Part of a small language model's weights: 18 layers, 9640 steps.
Each number is 128 + 24 x the weight over the matrix's rms, rounded and kept within 0 to 255. Layers, rows and columns count from 0. Numbers have three digits each.

# up: layer 15 MLP up, 2048x512, rms 0.0599, rows 1266-1365, columns 448-511
# down: layer 15 MLP down (transposed), 2048x512, rms 0.0145, rows 1266-1365, columns 448-511
up1266:137131131138133128125118112117131132135127123123110131134140132125125127134141129126122127131123123133137123134121123143126131132129135115133128131121116118109137116135119135124146131128136150
down1266:137120130133130121132133132137137138129135130128126134122128130124124138111133135128121128129126125127108131132130136124126129124137128131126120125136130126125129136136133128133122133125127129
up1267:132104158145122075128141121109143125123145121101162109142164142116096138148109124111124093132185098148120140128138116095104101116082166130139129143142133192140148124119111162115133108118124132
down1267:165125129127093109143116104141140094180148083132163119133122126136170145117122121122153121166094184150113119133165134131109098123122146143138128118120134123142090120150104145104101118148126092
up1268:124151091123120143143126109174142136128143136125110060175154130115140109153148107153192105108098128152131167150123105117127114099159156153121165155148115132121142167116133147144140143152129132
down1268:161140116145140119163127129101113094137211126123120162086137097087115141122148142127138123101135087156104133162149079146150128125125121109182157154142080099113107159130154162117139135098101123
up1269:131106158111100138130152108148119101102156121102103170140091106120131133106149099104126143119140184149160084124114153128118085195110112118117162119115175095140156089108132152141124128074162156
down1269:137153067109083115115089175142138112135125107152079129105145162161138104125160123070157114124127108138148205123154189095118092094111163174090102150130108101154166174148104112100144130153141143
up1270:110186169076133134101115135109134105190118162176159155139143073149120085131086146106100117162143158128103108124164106131128118133123109127149175120158160152106152141127154131113118107105125108
down1270:083110090120075127133124118135127156132159103151134088083098127120156132123105100133167126151134124129104099144130088117110140131116156126173125122121119113114122156124095136132137169116106151
up1271:161116154151118120127138138143118139124125117121191137119114147150114126109149129088133153081099079111107138114158083130140169143112124168099167127125106173132148109117153102107111136128095122
down1271:136127139160134111146150112136136096132128133076120137150096135130118124107121102144135141125141118132157114121121140070120103104166102119180119100135139149113147148105111124127154115120113095
up1272:120137112129104154138072095094108117108127140111063102130123123128081116150137150114113137134102135100161191134101119137098112136112108171122140106157203129120127097129117122140109126102166090
down1272:154107098156139167126099143119091142086109173125098113112120123122145134098093133155134127146103133147085086155135142111103113098137132088109145097141110153151137147117162121118087135129161108
up1273:103161153190165141135093141140117138102135118165112093116152110142150097156122123140147165106104140121122112142143130111166127136116153130108085121110120098114136157101122135104142130182122118
down1273:108135101118182125108131106151168112143143095110142156122118162143130114133139160138149145135123129114138108132101141146099169132138052068162151165159129117095105143133123116192143128130163098
up1274:114119112121127110172104177143133107112143116146089151161114111151174060161129134088125130095080128146138116133081176118109147130107143114170118151118192129114095093157172121181167161147124094
down1274:103189191110147098159133142118146097144156155144107091138087120138170152099106111130134132085122098087142141087081154093120226165125162158121112169104148150078070085154114111148143159096138121
up1275:141159188131118123166155137110108107115109150122157090131138162120118126134131136160106108110145142150149140156153100107079142141141129108069122132123115139121136100139145157139146192116103147
down1275:093091101152117100122109090099144157142154128103116104139118112145117111114107149131118101090106114179151125097158163134128109127106109166137126141090139161112154148145140145071153084164109162
up1276:107126167144128137155157129146072122063140146171139141168154128133105135125125114095162127126125158164129154141132158144098100164111098120076091125110126096136174136118112172121133127148150127
down1276:132157138156177112164113095152094140097149099134124117085156117063137129129135147156138129139115145100115146135110152133109142115162099118084113089103150179134098161146145108143104109109175190
up1277:172140102132124137133103114146085126123131130130131118148123105131133119175115125050116143084130155107117180093130113104140127172149073139156139129144133125122130125104154140149111129148118136
down1277:133098124154141129123166113153108146154135179123148167089134124159117152081118158144069135177164120099116097150171143135101139187098169101160140113150143105131155109134136170112120118145135107
up1278:141151107105119126161116132092142112146122145095129131114132119129092139136119103162107123098145182127163130134136122098146089101118105089125176161063125145163138120116091121131085174128141130
down1278:119146150098146114161116135118131110140137131101181148121118149134135205140078134155143126133147146147098138147138129147135173142160127157135105145146151148131123125130134164134144149110108099
up1279:143091144115144160115164077100139117169107118105184158106099122132124065101096102135084137138152108176148142146131141110112175108168128117124133122120127114163121121142127137124129140099108139
down1279:087109152156120094095126105134102121145122151145140107126117167116119136162116134072138102121116131110156135113133142139162183110137125186163102167158125130129129110183112169153130194160070171
up1280:118145130085129115171086131126089135113146124114144139065116135123151161162147147174148144122118132148142129132105138124130128142162108155119122125122135145134149117136158137144172141146114122
down1280:098126104142126137152117143150145124157119169115139134139110115143129117136142127117117114108178137090156143136139135137121096104110085102131125131105118147150143123121096135121096135117095122
up1281:090142092183116129141117116106149112155112085116118132144116122139123106124107123136124133133100102125127126159114149122139122116110124087127160154144159111115129101120133157112112097144123110
down1281:150144132124113151115105164127114118095125116147146096095174144111168132118136155123099093106081111118119109160180170116103141158148164133113119135161119141182152163149125166157103142157118166
up1282:161102138091156137126128124127097129153129107134120101149145114127169114170124112167153163135119119120139141108091148133106106142156146112152137158152065122099126092172130104164180113140123078
down1282:096138151144148086109170134122128108124172141077121128088141159137115130125151169151110198148168121152148147122139052122137080120071133116064125171108130145113149138167123122143119159110089081
up1283:134136109102162178120176128100129117108124113143138143150100117128135165122117101140101126141129142175153129098162153117100120152136076151130133154155075148129167149125118129113095135145094134
down1283:153124123150121138137146144107160153119116141146163130152104097110166134119145144134115166149113098118132133107132162121105112129114082117118142147135160147178096150101125081125146144108164107
up1284:144160098146081105123135161065104087194144199147155106120079110140100130127118107124121107138147093158150147135097139160138123141115136169127115170117180138157137126103158116135124128137141109
down1284:114078143096161116133132124162149131117087104117128094135132128125137154112118118177091112160105197137068115181118107143120143148137149087149152123092142120110110109106092134163106127191135109
up1285:115131131094104120144119200109118119123126126158157101136121140130092142166103140139105132095124118141137122182090128129143141159056100115166091110145126147131132131095159127174125129114099132
down1285:088192134111134129126155151139131100133128094124103189172155152177135143142126148143107126101113128148123149147104146148125111135164058159091125116100124164149130085102065142129142169099119105
up1286:155093173097088122130097106120125185140151158105144075106145155136116155145104114142111117135104134140110149152090175103172159161113135108142151190095094172115084167135141133096125141161120122
down1286:146148167112118125117122185160133121131147155099106127162097121072122103130109103146147079078100113134095140171093148124132108097056103133130137115136129105153132029189128192147120123143169140
up1287:108077075118123112117117120125115107147120108100140110124148113141134132116085164159148138163123131122145114138121160121105128149125124156175118176133130175174183108130150145085137132153102119
down1287:160094126141124127139135101114120130143093151124147111120114102162108091118098172092120122124143086118131104123112146154126105126120172086146115148132158067116149117137156152151113111110179120
up1288:164106104107101136140109090124141136131161109147144122129115162118166096134117164122127106147131132114123112100139122118111092121152113141113088128140113175152150190146115137128123143127143176
down1288:117155148102112126117141134147145115118113134136079132116147168126130149133142126133120101101134118155130159105146133118102111158140150122136099127087103135167118106138133119168147086150122107
up1289:080146102105160158133136165141126077129133138095146173116133118091110119138105104093118133115145141154144143123164076080155093111104123130143121114125127089108158139131103142125154158116142107
down1289:110149148128122164126148151143133127114112168120090164121109104120146114153111095166135137142131119154188169144169102097149142121117086113150142176155145139118187145149125167155094164136139130
up1290:113126163144107089131122120099141143154140108153137159143119137132152086129119060157188125144099107110141121125161133134113183138099156129142124124130142126109166110143123126120104124100164103
down1290:142122150133135116119171121102125118157131101177130129130097119132092129133132133154148133129114088145140123160104126134143101149111070117134079134155114106118126102116116112154129142112164113
up1291:141163168131118098086143111138145129143117146130147123148159126148157140113090111114148149098121129114123114164122149086144100149107120150124161137088103054130142136113140061067105114130115103
down1291:123113122146185150144116116122158133113140160105139119131118105140154084121125125156114101157103133114107143122143148135085082084133096109103114178099136141164123166138172109135131175120100149
up1292:095175109156117154132145093149155133123116156134163129147112160077159125124166095113124147160131117113096177129154096098178177127102131125109099097121111131101102145109060177173116147159096082
down1292:107119140072092174100147167153143136143111124176160114139130132088196168121122125117093051149169137123068112144169153141113144101131123103110143129127181133133131153113146159167144147132161115
up1293:162165150076157127109152134108079158114161168160096140109152116145061148071062121155118146151067162163090113136157123156143119167142170149180134138118130121119131126097073122093112120143112178
down1293:126193099136107136100149168096105130138130123121097130101110163169098120129144142122101126111115130171124112132126124146129148113133115187121142142142141130156149103060080153130125147122182151
up1294:115128133125119152120162096144118121132102149131132148137120155152163114139139102141141074155134166122141105108146130144111156159114127123143165137105132150133098141086110154107145122133128092
down1294:092130100149108167115119159119156146147139128135107114179143153146163094115130142121138118132139175081180132113138157113088103112162139127120134099119103100106119116150131101119125133148129171
up1295:088092085110108154140116113123095113108113136133103106159176134113124123145164147095096139114100149145136128119133099116123152132102087124123168116157127117159101119112133125139125120145096120
down1295:169117139116183122156118135142118148133175120145118112129103101132105148134153089138111146139150105141099105140135117130155145132127125096158131137121147148078134141103121129130131091112154114
up1296:129145120089116151112121151134104101126153115116099100107106110139115080139117172155108121168129106169122122125096116136144144162109133104132142156157093162149111120140117148144076156161129165
down1296:130122115120165104128118139110108114155097119124102140083109147131131136124137130161129113169147104142141135136093179150130146121146108076122133118097132095100151125130106132106110118126082126
up1297:118150093109179103114090146122131149130118169086097116164134144117097099117107167143106120066107166120135134115157126130090148137132107126156147103145161139147131149123106105144108084107143117
down1297:125124100089185130162117146133101145111108126144143131121098154134091143154103099142136131089130126145158112113181087108113118130142141161142143125159120112143131168106104125154098119111091192
up1298:164107109159135151113136117089154098141083144081161124115108130169128168113147152088096131154142126114159145144138142133115105144109140135149111175126135100144112115107112128124147111155129129
down1298:104134150089119123088146114110135112167120134138096114110150142126153133150106112158119189136122142120116151092142152107111142053139087127151126166118132143126114124114119149147123115114125125
up1299:114128119073113164141116132131148165109149185155074106106126133127082140149113149112112154115145152135094188123167136115136110099146177127094140131129109117147064138128166139185083134147147138
down1299:131078121125163151134127110166091154096132150123126125090167130125160117157102119131126109134166099091162141132159085115111117126111076115102139113157092157102160104087094123075122094179120096
up1300:187130107084141107105157162161118091122105117117122142061110132152119149117095150199184123111161159136118138121108128113147159097081133132112121119121174145111158105107132165085133119128057114
down1300:124103130127087102123123138168081137141116138131113120118159137098141145139076105146167115164128153080147101092078166116107113123117137163142105131139147087107129189157159086096164121070101104
up1301:134164155144094105075132104083140092094122129124146082138103169164134139168162167100117112104148118129138151152095111120126094117122137150122082155112094198097161153127150130156138121087136173
down1301:153144132105106085151112164114190151117149100177171147148079144128167172130101149071174092114121149075131153122148173128133113100076089097180150091079146099107126089136121158104100180120101099
up1302:116150127140101140062122145138136158143138114128145130105106132114130130150125086141135182146166107124182117119097106107125108096157133154108099145124072095112136115131121159106132136101153157
down1302:122089203087106161126117138135155150122092118171179166165115114149123121140121120103145147152155144137116152128145127158164157061162160126188156116106140135150113127125120132172135136126161123
up1303:184152123147156098175114127195138149177110114110097137115145133119138085135142145135146144145140131164113152112113199113134107087090115131129098152102128167129075139138120114166179154158192111
down1303:154151122152096127109127107098137129119147156154143114146057135135133106146120119115121126140106120151170141124163151128132140115130116163172152160148112145136131135132153083106147091136104125
up1304:099089115137090120167136131128137129114164145099144093158131154146124149125066102046126185122133156147112127119087109134132132107112126149140152112114128123121157165173127118172113111100166095
down1304:157147147086044113129157103136157089109160093099095121125195110138156155102122061154137120107154135144135129161178112126143110138151126099222109118083141164103130127140130098090100155111131125
up1305:117110158171097124133173157159104145127109121107120134130096130121094107154122147089139127143154120142123108172111127143080103184141077130167106169113115129168181101136160119139142119102129123
down1305:121142113135118114149113098123136148145139124104086142145147148141112142142151075083119109117171126104134123180126134126115085128127153115115117145139108095123109123125160120117136105126130156
up1306:100083140136081182164127116106113093107159132140166150134157119086144123145103087145137119153160105135128120178161102134131134137120143152116145137131125140129165156146163133114107169161183145
down1306:122115116129139149138125119090135070128117115099153124137116074086130154140151153131166112080166133159153107122107128116087084126130156123158191108125112152088124092117152130156114126070124129
up1307:135113191131143110155139124132102119111116149128150122103120081136155098107114130116183134127131112139145061105096156144106160144142127158152091145050071099120156094162156120148114121132066131
down1307:112106125095151136133122147087165118129137088180146156156131129182144130139123131119171151151114122160122119099121149077129140125153095126132119132113110090100135123147083096122117100089160161
up1308:095078126137145117171157135117131125120117116142088077126117140103121119125154122144147123101115097132106136095073127097124141114166125116111151137107078139121172097147127110139097113132116127
down1308:089094107110142111149145128120073176127125135131105147128128097146130126145104173133125139141086089090151114105127076099145141126110114114115117114130067142138119142115112142146114123161106156
up1309:087159130140103126148119096137101124153140150134108154178166098158143140140131133140095142116087107146129102139190152147102074137141122115140117156188132135103117137122112102133135145124100081
down1309:140153136153132099111094093114139153123109172122103157121177148122136128147133154146117137113141120111174129116117101138150097119085144197145104187124111124131133107098115127136132150104118164
up1310:068080124134129159126152114111127119149126169134136131114128148112152113126167124134131132105145111131120157125128130108109137130114098141142204110154136099125133104116136107146119140130079092
down1310:151109172120149155109121125134144137113128074123128162073102133111190085096175116072150139122093109147103161118113128168148139125138109131152150138111137127138120125129109114150152120114134115
up1311:131124114129104110154143109121151135131125146112085129139141144134156125139124140126116156136116123149111117146118090118099170147133146098152126117065096118140100127182144130125108138139121135
down1311:142131116138123115121100090119132115137104118058110155144175121102187106084166142128130143148156119124114152081112133170180110122131130160147139138137102089125115127165088132161154126132115173
up1312:121126090126081127107111148179086104155101152113133104106082111140144087133118066130132123110104143115143119138120116181126117150145132144128150117123099115157145098097123141125165139146124129
down1312:132089131120110093155111139146072115085142179107128163136147153129135131128162117140158108107140136139156095134134146124112117106083101119158183094142111136122113155093114128098118110122133135
up1313:130095133082106146093145149088123145151093158151116091153113109126180153121162130141131109122133118122123104128163142089116153145128097137172108087139128149111176132114124100160120154119128150
down1313:116116172142109137125121108122149127132121110138105114100124172081098115089130133119136114156096102167149126129125124116104179104159149128136134136134125127109188139130123163147172086080095124
up1314:120130140131111126134123126108120107139116154123118106120112128137115126101131098135137138126106129127120141110109127153125159128126124155146118130135136150152132136135137111128113120129156123
down1314:115138136128150128087133135120153127163085098113119146090110154136138123141117142134118102146123113119120133107088136144133127155105128071143103159145116131131139121106143144130119120105132130
up1315:144126096118101143125130140175125095113133093082096101147108102127144076133133176074071116139109114136150103179096174083121153098079123135131141139157111145184157182143144092109139141145121082
down1315:082148130111138112115108117064144124119178124141149155121122141133087157122138114085146115121125153123102109183083108133132124122083127159146109114177169140112150146085077097079118170115150137
up1316:096109159148126156151068097138153134112126112121161105150104120138143120104099130086136116131131112160152179137132146161204125153105108091094143162143152082131139102160105116104144129131132144
down1316:111159109129094119126151148117125135181120135158112110098141150163131117135122111135143100163172090146086119175148131085087112063158133100082120098122135076137141086139111148160100137136123124
up1317:089150110122125128099132102099120127107109111140126096159126135121134121141125096140078138144098111147103127143084143113134154095137144181109136116098157147123128141181142141140153095143187109
down1317:154094133148145117137153162147107156084127148091130131129133090155165118114103106145145133139126123137058128097165105116135140165095073149132120111156128170105137115105151118112167134117110137
up1318:127104139144097111114138132135130134132197096151176128154104110130127118140138149147159148162097154159110146121117118116098130149158106093146161108113161097128085156132111148095108156146086143
down1318:162125147101124101106172120107139114150145122148129123085106132113188148140138097171116126168116124137119117108103158146166089144128102124151100118136161095093138159125087199145147146137173102
up1319:133123144116152119154129132123129098127112115104166151110111144118096124089105154136110175118109151188085122135133137121133164130100132118120122198143159170121137129136136127119129100169153140
down1319:132137103091107156105102077102138139148121147093101112120109156129122120139135128114130112119123128090182148127168126099113138150122097123091125166130134117145099126127086141109113163135130150
up1320:175199101115094171153131181092095095115132157166149173139094129067163175131138152098151086054142140116129107109106171139158137121182127206136063171103145137172092145135107154143111100152117146
down1320:142122162092155136111084152148121125117031132100148139100122124118116160149142107132098109132101090137128045099152192140122181122142096109126149089119080117103143146164179101093150167149103112
up1321:115115122083130109113147109149112116096137115133124109111161122127153151111132156136123163081134131127113114120143109117124112140119113137128130101126147123152104106121113143093131128132108109
down1321:126153130139094117168125111130075112104123101133142156137124125129137137127119101121130135120145132133091127121107141125095086176112160140123149144129147147108148114087129127118127124185129108
up1322:127131118149138142152142141108132127126127137146112110154126099122110146119153152134151120120072128100151133137034095145096099171157156147136168141123138121142095115094112184048115157113146183
down1322:126146134112120162124109130080106083124129129128137142083128165141144143135119148126141146100127113115153090120147139117148163148143154141090080126117159117133145129161142127141119162192108139
up1323:108128107133142119187090122156132123168125094155122062120158132116089133107152115083099143146121129154116131126135143138085136122121151096085160122139133109102129126163111142146166138123103122
down1323:162090129126098168149145122115113148110106125160149146117153174139099087132111133118140144147127125135129118103076176196160148134148124135195088118126150128097111162080094108175109101119157110
up1324:145169107117138155122164125115130104149142144128161120099163121123101149118152106148126132171147105144145128121116155173082098119149139165126135135125142154142116126166109113163137135138143104
down1324:101137131109134106169146111135125102134086119137140123157125129100114110115120139152101159114146120113109087100145136129163145123125123098149125109141098146135154096131177116145157145138127143
up1325:104109141139127148116129150108122133120152120176094147162130123147141116178137172100129125096151062147137153178123163043134140081112117098124150133082134143130105160122133090111097161132152114
down1325:121133100116160129164092140134114133177131117094166074099152093166123138133115135169115137121143135164170152113083107142130142146112121125109113156140127188129081162138177110150151108131115116
up1326:116139125147169174064082153179112048136103133148140136161107118126101092138122154139117134155142151132163156115158140121102108139160112113135200204141108131104105160155106120083136128134168133
down1326:097124120132147103149131169158116125168099143131164138127122166084169166109151108097140167130129101158148160093132116170178185123138081129113158148134141142104108160156162147084134112124138135
up1327:117164167141125123102112151152120121143137113136157109087155155099138093152107176134122105120083117163140088119095118126104128172114096137157083133127118159109152164126131166080128151110091123
down1327:106114139126130133150108095150150101091156090058116117126134168159113130101172148088168076125122077118170141133098124113078131107140108138170104068183123123125109122126127106133151137103114134
up1328:114161124161116100143136142136113093160089132151107120146108150155120109152109071124100143135107163152141124134125101100144122126149176142082132106143102126147128097118132121086125126152094106
down1328:115169121124090072103116130141118118136126100112118114086135140126167141123117132128089109139104136085145131172113134109137119079141149134083131089100114115124112105084151179129097127113098133
up1329:160133102108135137144163127124106118133142152137113117131135158161099185145130095119089127115098112115126177176184158158113130109125094158115153138128127108215158136129138128061118152147096143
down1329:099170069083101126099115140091102048146074142079140124092118134127130111108093163139124167133119132102116129098098142105157111099173125202130084149123102159096135109118163133150172150136136124
up1330:120100115124128167147124121113133128155098113109107115149153113152136115151120164136139096101120131168141086154095118106126106130197100134131141110159110182127111148148091117146120097136128159
down1330:146135120129133112150151110130112123134136142121106103141123114124121151145139151107147150132096135129129172134113152123083117121110138125098114122166160139175140141115131144158121146154151169
up1331:142169126108111153109107162101085162098168171134131143214140142143181160130130148103123090137126063101121173138146118153096117154132093095125152156140110092169131135159111135100113169114098115
down1331:119133113136107135105158138139153134117128099134141160104143136133119146116161171123177108103158115132144107096144160146150075183149096166148106105124141123167130116169100137129130119143141126
up1332:111142139137176176082151179104105163096145131130108168148083103061126112182117090140104154103150146076105127113118117186138158129148127145185135112165098143159155191129145155124131111156136080
down1332:147129110114107144149080113124058167172063162167162145120119090142116219123141150158109156095068147084109091119120071115125158172151111115151122148132135143140147106113109159158156142161130067
up1333:136093121177126084115161142117119124139134130095150174129177105165118112141149118128122118139138110154143113178176112127154104120113138093156112144067114160099113094131133142151141074167133103
down1333:140146138066125123151173127119135146138128087071109117103128119122139083142151141121141139141115127135137114159149112072166149122149100124138161120141134115161133132106148156125118150184146142
up1334:137088111159099124127120152097132143093133119153120093149073160094135125141161143115121151136159154099103139139132150129135161100152111117143153121082118105137129126122123102136116127123126124
down1334:095169132137130108152130157109144118109139089076146134153125142124104118136112120129138041113144151128145144108136127140133098174120143179113147117179094158111148135111134112110107108151122140
up1335:129123143179142151132159152115070138091128124133128103122101105144129161137117145097083111128156093116142141152117173115135136159072099102145163141147121149145165102106075065152098138126085118
down1335:142110121128103146130144109140147106098128135149087139094134089136105124155140170149111158143125109160108149133144098144128145115134108095135149137105112157134107134151148113137171097107139155
up1336:126128132137153154141151110110127110112161190146112110073113111120118152106148136082100145087135152116098135137134106122117117095118104128102145130150145114160151150162150132094128162105107116
down1336:140099091127111132141173150098120113198171166145161145100131092120147103126115099126162101103163130111138088085151118119165119145109099118144126127136106131120123112161165142153131138122154138
up1337:125106135103146135109148167105145120134135107082113168123161141130094139133160117172148131133143088153168118126116078124112146154150153118124177134138110130117103087113134164099168081136122163
down1337:112176122125118137128148132109136109134107117168124131105156124141116127147121190144132161134103136154130124112126114127136171149103138165134125133094086129151144086123169115119144101109152128
up1338:057141104187147134103099136129133116139105137085135124139079140149129138120125101080115173130107107105109115113141092145132152152126079090135134130090132109120120138100111119116145134148137121
down1338:127148138065139097169152151105127143128120130140123121134135097185122130156094105164131098176149148171146124095090129114086101147133165154133127101149139160139162163125122138136094107117098136
up1339:136104133120159170113110145120119128089119142116136143128106113093151101132146117089136127126112171131184157135123113137125162084103124093127134117117110124147159144119100121109141143110111154
down1339:168174121142120126116146114098127191106144165209086116098148144101095129115105131132126133116130071138108098130157102128164124120150121123125143137120137137141059110099120150157185107129118108
up1340:124120187120099113087149075099114140163141152120099135110155124118126179160079083114156136118129144090106138099167139169128116118108138140119187105138116104084109124165149089107164106142151102
down1340:108122129143176120119170152140077163133100153128150140168130176156149087115136182115093088115122087090116125144161085075097139151160162130179107115131125154119156089119144125106153126115144105
up1341:138123166099110096149194137117149168168141092110120050094113121202174152153153166119151096185121115146078106183161101131133120134160132186149106099076117094107172075163147136149110164118158161
down1341:144181109137138185128107137124130105122111118072131091138107108159139136127143125127158197146100067106161120108086052093159101164133169141150126127131132126090115121167140164115136100103129111
up1342:156129124143142133127147150121128143073208160138100113131091134128116135110152166104130127109118103151097121199153156108086133145106103224128153115159145142170094102102156121126142097145176126
down1342:114119093097134120121086133160167141182179116126129124156146151130162105128118148124130126128130121141142136152127164157118133108142082124119138119137117122104131141114174095116141152124149110
up1343:118111128120138120129117100128097118131157121107142149128105146088081145126115124134130158128115128152095121120101106091135152082146192106109150104096129107109100060137099130076145129140194138
down1343:143095135115124140143149116092117116114133152187191097132128137134119152134105134131117116068125138151135090137153143110137109131106095109113117138104145133161131117122128164129181108143153114
up1344:132182191152125116147112123111127085092130102107125150084127138128134134123141144125130113101153095100148108131154142110102114179153113126101121136156125130124131127121109108114142144099134144
down1344:148143151137159125161153102146150108125144117142119129129138147138095148167109089147170131114125126124158147095159155147139128107171117124102156128147162117135144138157166141115130131156152142
up1345:141099151129131101131096130106142145132104151081111113181105161147172187163151096123097122155132129101114155139119094144118182092108182157082138106112101123138158158125111167187140115136136161
down1345:109132141119096127120115125140189100133147097160124098159144116137115138139091100152113130106117122131127087114091168139152126136151118097119159122118086096142119159135169163144174176148136154
up1346:148123117104148131106089138120091092103147119146146139122127124167117143142100131101137143126136150123148120134160154178151194158141151114125092112108097115096183121095098105103122132113137135
down1346:100131095126089149174134127137152143149104113136144076150120142110135150131158094131125109118133131162086122090093121126109152124163137157081130128110108065109091193150127119120141112122113155
up1347:098159096143101118130135156115156110103114128108113106140130105144115142123090069079132131130110135198105168148149147139145114167121143146147129130126135121129135146150123168144156137143138166
down1347:128135133121086133116106134156091243104134128105106096100110078126154130117155160107112115093143129102118054141099109106107141153120142110155118147172145085079134142098117126081116149125090121
up1348:142085152121123162140135120109095161107104101128110116161115055151124115122121088138113127157163133123122124091133117088113116135148148140113124130168166137146150146126104108139093114182115115
down1348:142117093134158065111137108135102185120116104087137072160140142127139138156136135127179125178091150130099136127130108145153123121152136131085130133061119094114161167142159115140098128121145123
up1349:107131120122090119123158079127096130138160113107147118091113136115111158154146150129145168076100118148069163166111147137129150145141129132108112107099165129114130139150095127133133132151116154
down1349:100126160153129119099112107087139112158058131113099077151124113122146131120123089159120102098114120057127103160131186129101117159141176113152177190181163140129090170148108171075110130127120193
up1350:100106099125047088120185150142151110095128135115122154098103192147128105122140123165117113133095097133141137131094119115106127124078122185108105129110168119143150142106157077117160138145146086
down1350:136069119086088101133189132094108089124113151098134130110101168154121133149129141169111105119152127153108114127159119137120157095131128154159097159151158155094131125105106155135122175131132150
up1351:099124182120172107113131120160143104120133117115092108110110157134143156157159116115137152145156116133143131147118161165112159129161137142096159120144146105116114159109135169130157144119118127
down1351:127120121143118105132107128127108094166111058126147116071135116149162133072128132123178124115122137166123147096125143153136129117149120102136096152116111130097088130158148128097133115107133101
up1352:096120132190122183124156160122128186140147153143128144110125074082081128143165064190148103144148138158155133134140096105104124144141135156101101124144131133083093135117121120154130129145105087
down1352:136128146145128116127132129142109163136134125104131144140158169092147153117136097138107077139100166125134148149133131110094120153114181121101100177145146121123129111174147176104139095105128150
up1353:114145127094165129123114115160131109105088153154138136123095138173153128195153117130116104131145135095155155140086136111105163150115144126126107139154157141127115160175178135133147126117055124
down1353:145106166132134175161115116151146166129083142172130152180129114148129130164116126100144147139157102114137138139106123103133153138152148153125130126128131142159100160154085157143121126107109105
up1354:136139160112085101153121135095114106104195133170152166134066114136102151103164136097134116159154167156106132125146109132063132100167158108143167120133168089117137131096103133147136065107188111
down1354:140129142143117147118100120146150156071140117124128113161198100158108122115176214103073144138118080162128086135132113173142179127132121131152110108098102179094089098142097175130144134143090166
up1355:130122154098170099131112084138106126098168116117192128154139179118153159110136098122128112113122134122131129155098118109093113134085134143127142138149121094163108117112156061108137131136131113
down1355:148123150112164100178101146152100100135107118136092159159168119096135083104134110139104145135126115163111156090146145111119124107175124110191121130140142111151080124096111105136098108104121140
up1356:126129155126158117137134146098106139161130119177117104154162140100109125164116138143093107119132163175150134155142159135133135151156114119109121141175067079121117131109104144096150143123121136
down1356:108103178150102114145141142139107121157110140150151109102099172077118107173123158151135157148161143165140113093108148102128121133113167143121096122121173174146112137132111117132138100150149118
up1357:135169120133101134136117143118126141093131116138130132076135151122118074110137150131122129118096129123137139131091130105151129111124144104111139118097124123112101155119137144158088120177128125
down1357:120129115137106100156124124086129145123180148139114146128125120143083101142110174125153163133160111125126134094096085143122063117072110159144071104129082129116130129168121114111153080152118069
up1358:128112138147136151137125123140147112130111099147128119115142065124080124119114120115124146109132098122110133127166123119137148137147169104130128143117164143124124132139119164182123130118145130
down1358:151137149154088119107137142151126167124130136126128092129190167077174132129147127146081125134131146136136118077128152135148167095120135086142140137116124100141172126134117113116132132100092149
up1359:128114146109134141141092081154123159127141037132178146123100138123139095137133103125118123111146193150113156106126147153164146165116128111109138131123148150151096138145117080111125138097134103
down1359:125094127169121114089145136153087120164168146082129144170183110116180123107092116098088134135109098160111098227094089129128140096130078174164077108119142187142078129154179111092142108123112141
up1360:096139085147137174140135133085117135138112147143107108086139164090147094143143155172128111171137112117119095149123165126137113126170156101157152113124174097126120152089088167147149117118169153
down1360:135108171104141118118111069156161124113105139117109097165151127155132097098148149079126088155162138100137140149123071147106126122127161111106133089123113124144109164094116192147099091133124110
up1361:148168149105105143095159108108112157099114156128136093121157129138105127144129152130112119150151150140151123126135116164174140095125119128158150141088137123067145123143102133129133110114122138
down1361:127102124138148121118112136113119130135145095118104138108156173111143078111137133104119136133132131114108153151083164086149136101143120156132140099170148136141120148116117131126146147122145116
up1362:154145145104163139141107144088093147130105116120105121110168169080124083107123155111141134105126142136132139144130166117095160144129138134110132163151073136129141097151085142118126103202170107
down1362:138118118110165129118130158125140111157125103145147103127144153088123106142131140110150155161111129158135170095061155120140145165158108157108109135136148143080125163181090092133151098124153136
up1363:110093138130156149157106121113129163123118111159143142151129134119172137165101066131146098174111118119159126105132120185124078148136113121145136158161136137130131081122116142176143161090125158
down1363:124132148107125178096147118134151102154112140096111114119116094135138146111116131131100120136167103149080122143135132150153167126173149105127118120153115118119123161127114137120115099143125099
up1364:123106176106141120144122101119126127152121120122095095120125108135144132098136103166145136148100092130139147142119129125109143143146099095095131123119125132128126147141153170108106166135136121
down1364:155096123082077100145148149111135125096141147149168125100137078105126056159124125152116102102146132138088133133104114165130131142111128134154161121110127140100119160152153124133148166140089087
up1365:112139156156125100114155115119130145146094112138166114082155131135153120157128124131157147118074136125097165155117129144100160125121107086132157160099117131128130135143164157162157147132113124
down1365:132077100123126092134121133103130166116102147117140155149116105129154114094113115118068189115118141113147141160081169131133119110125180090106122179097100106108098142126130135181141131136121145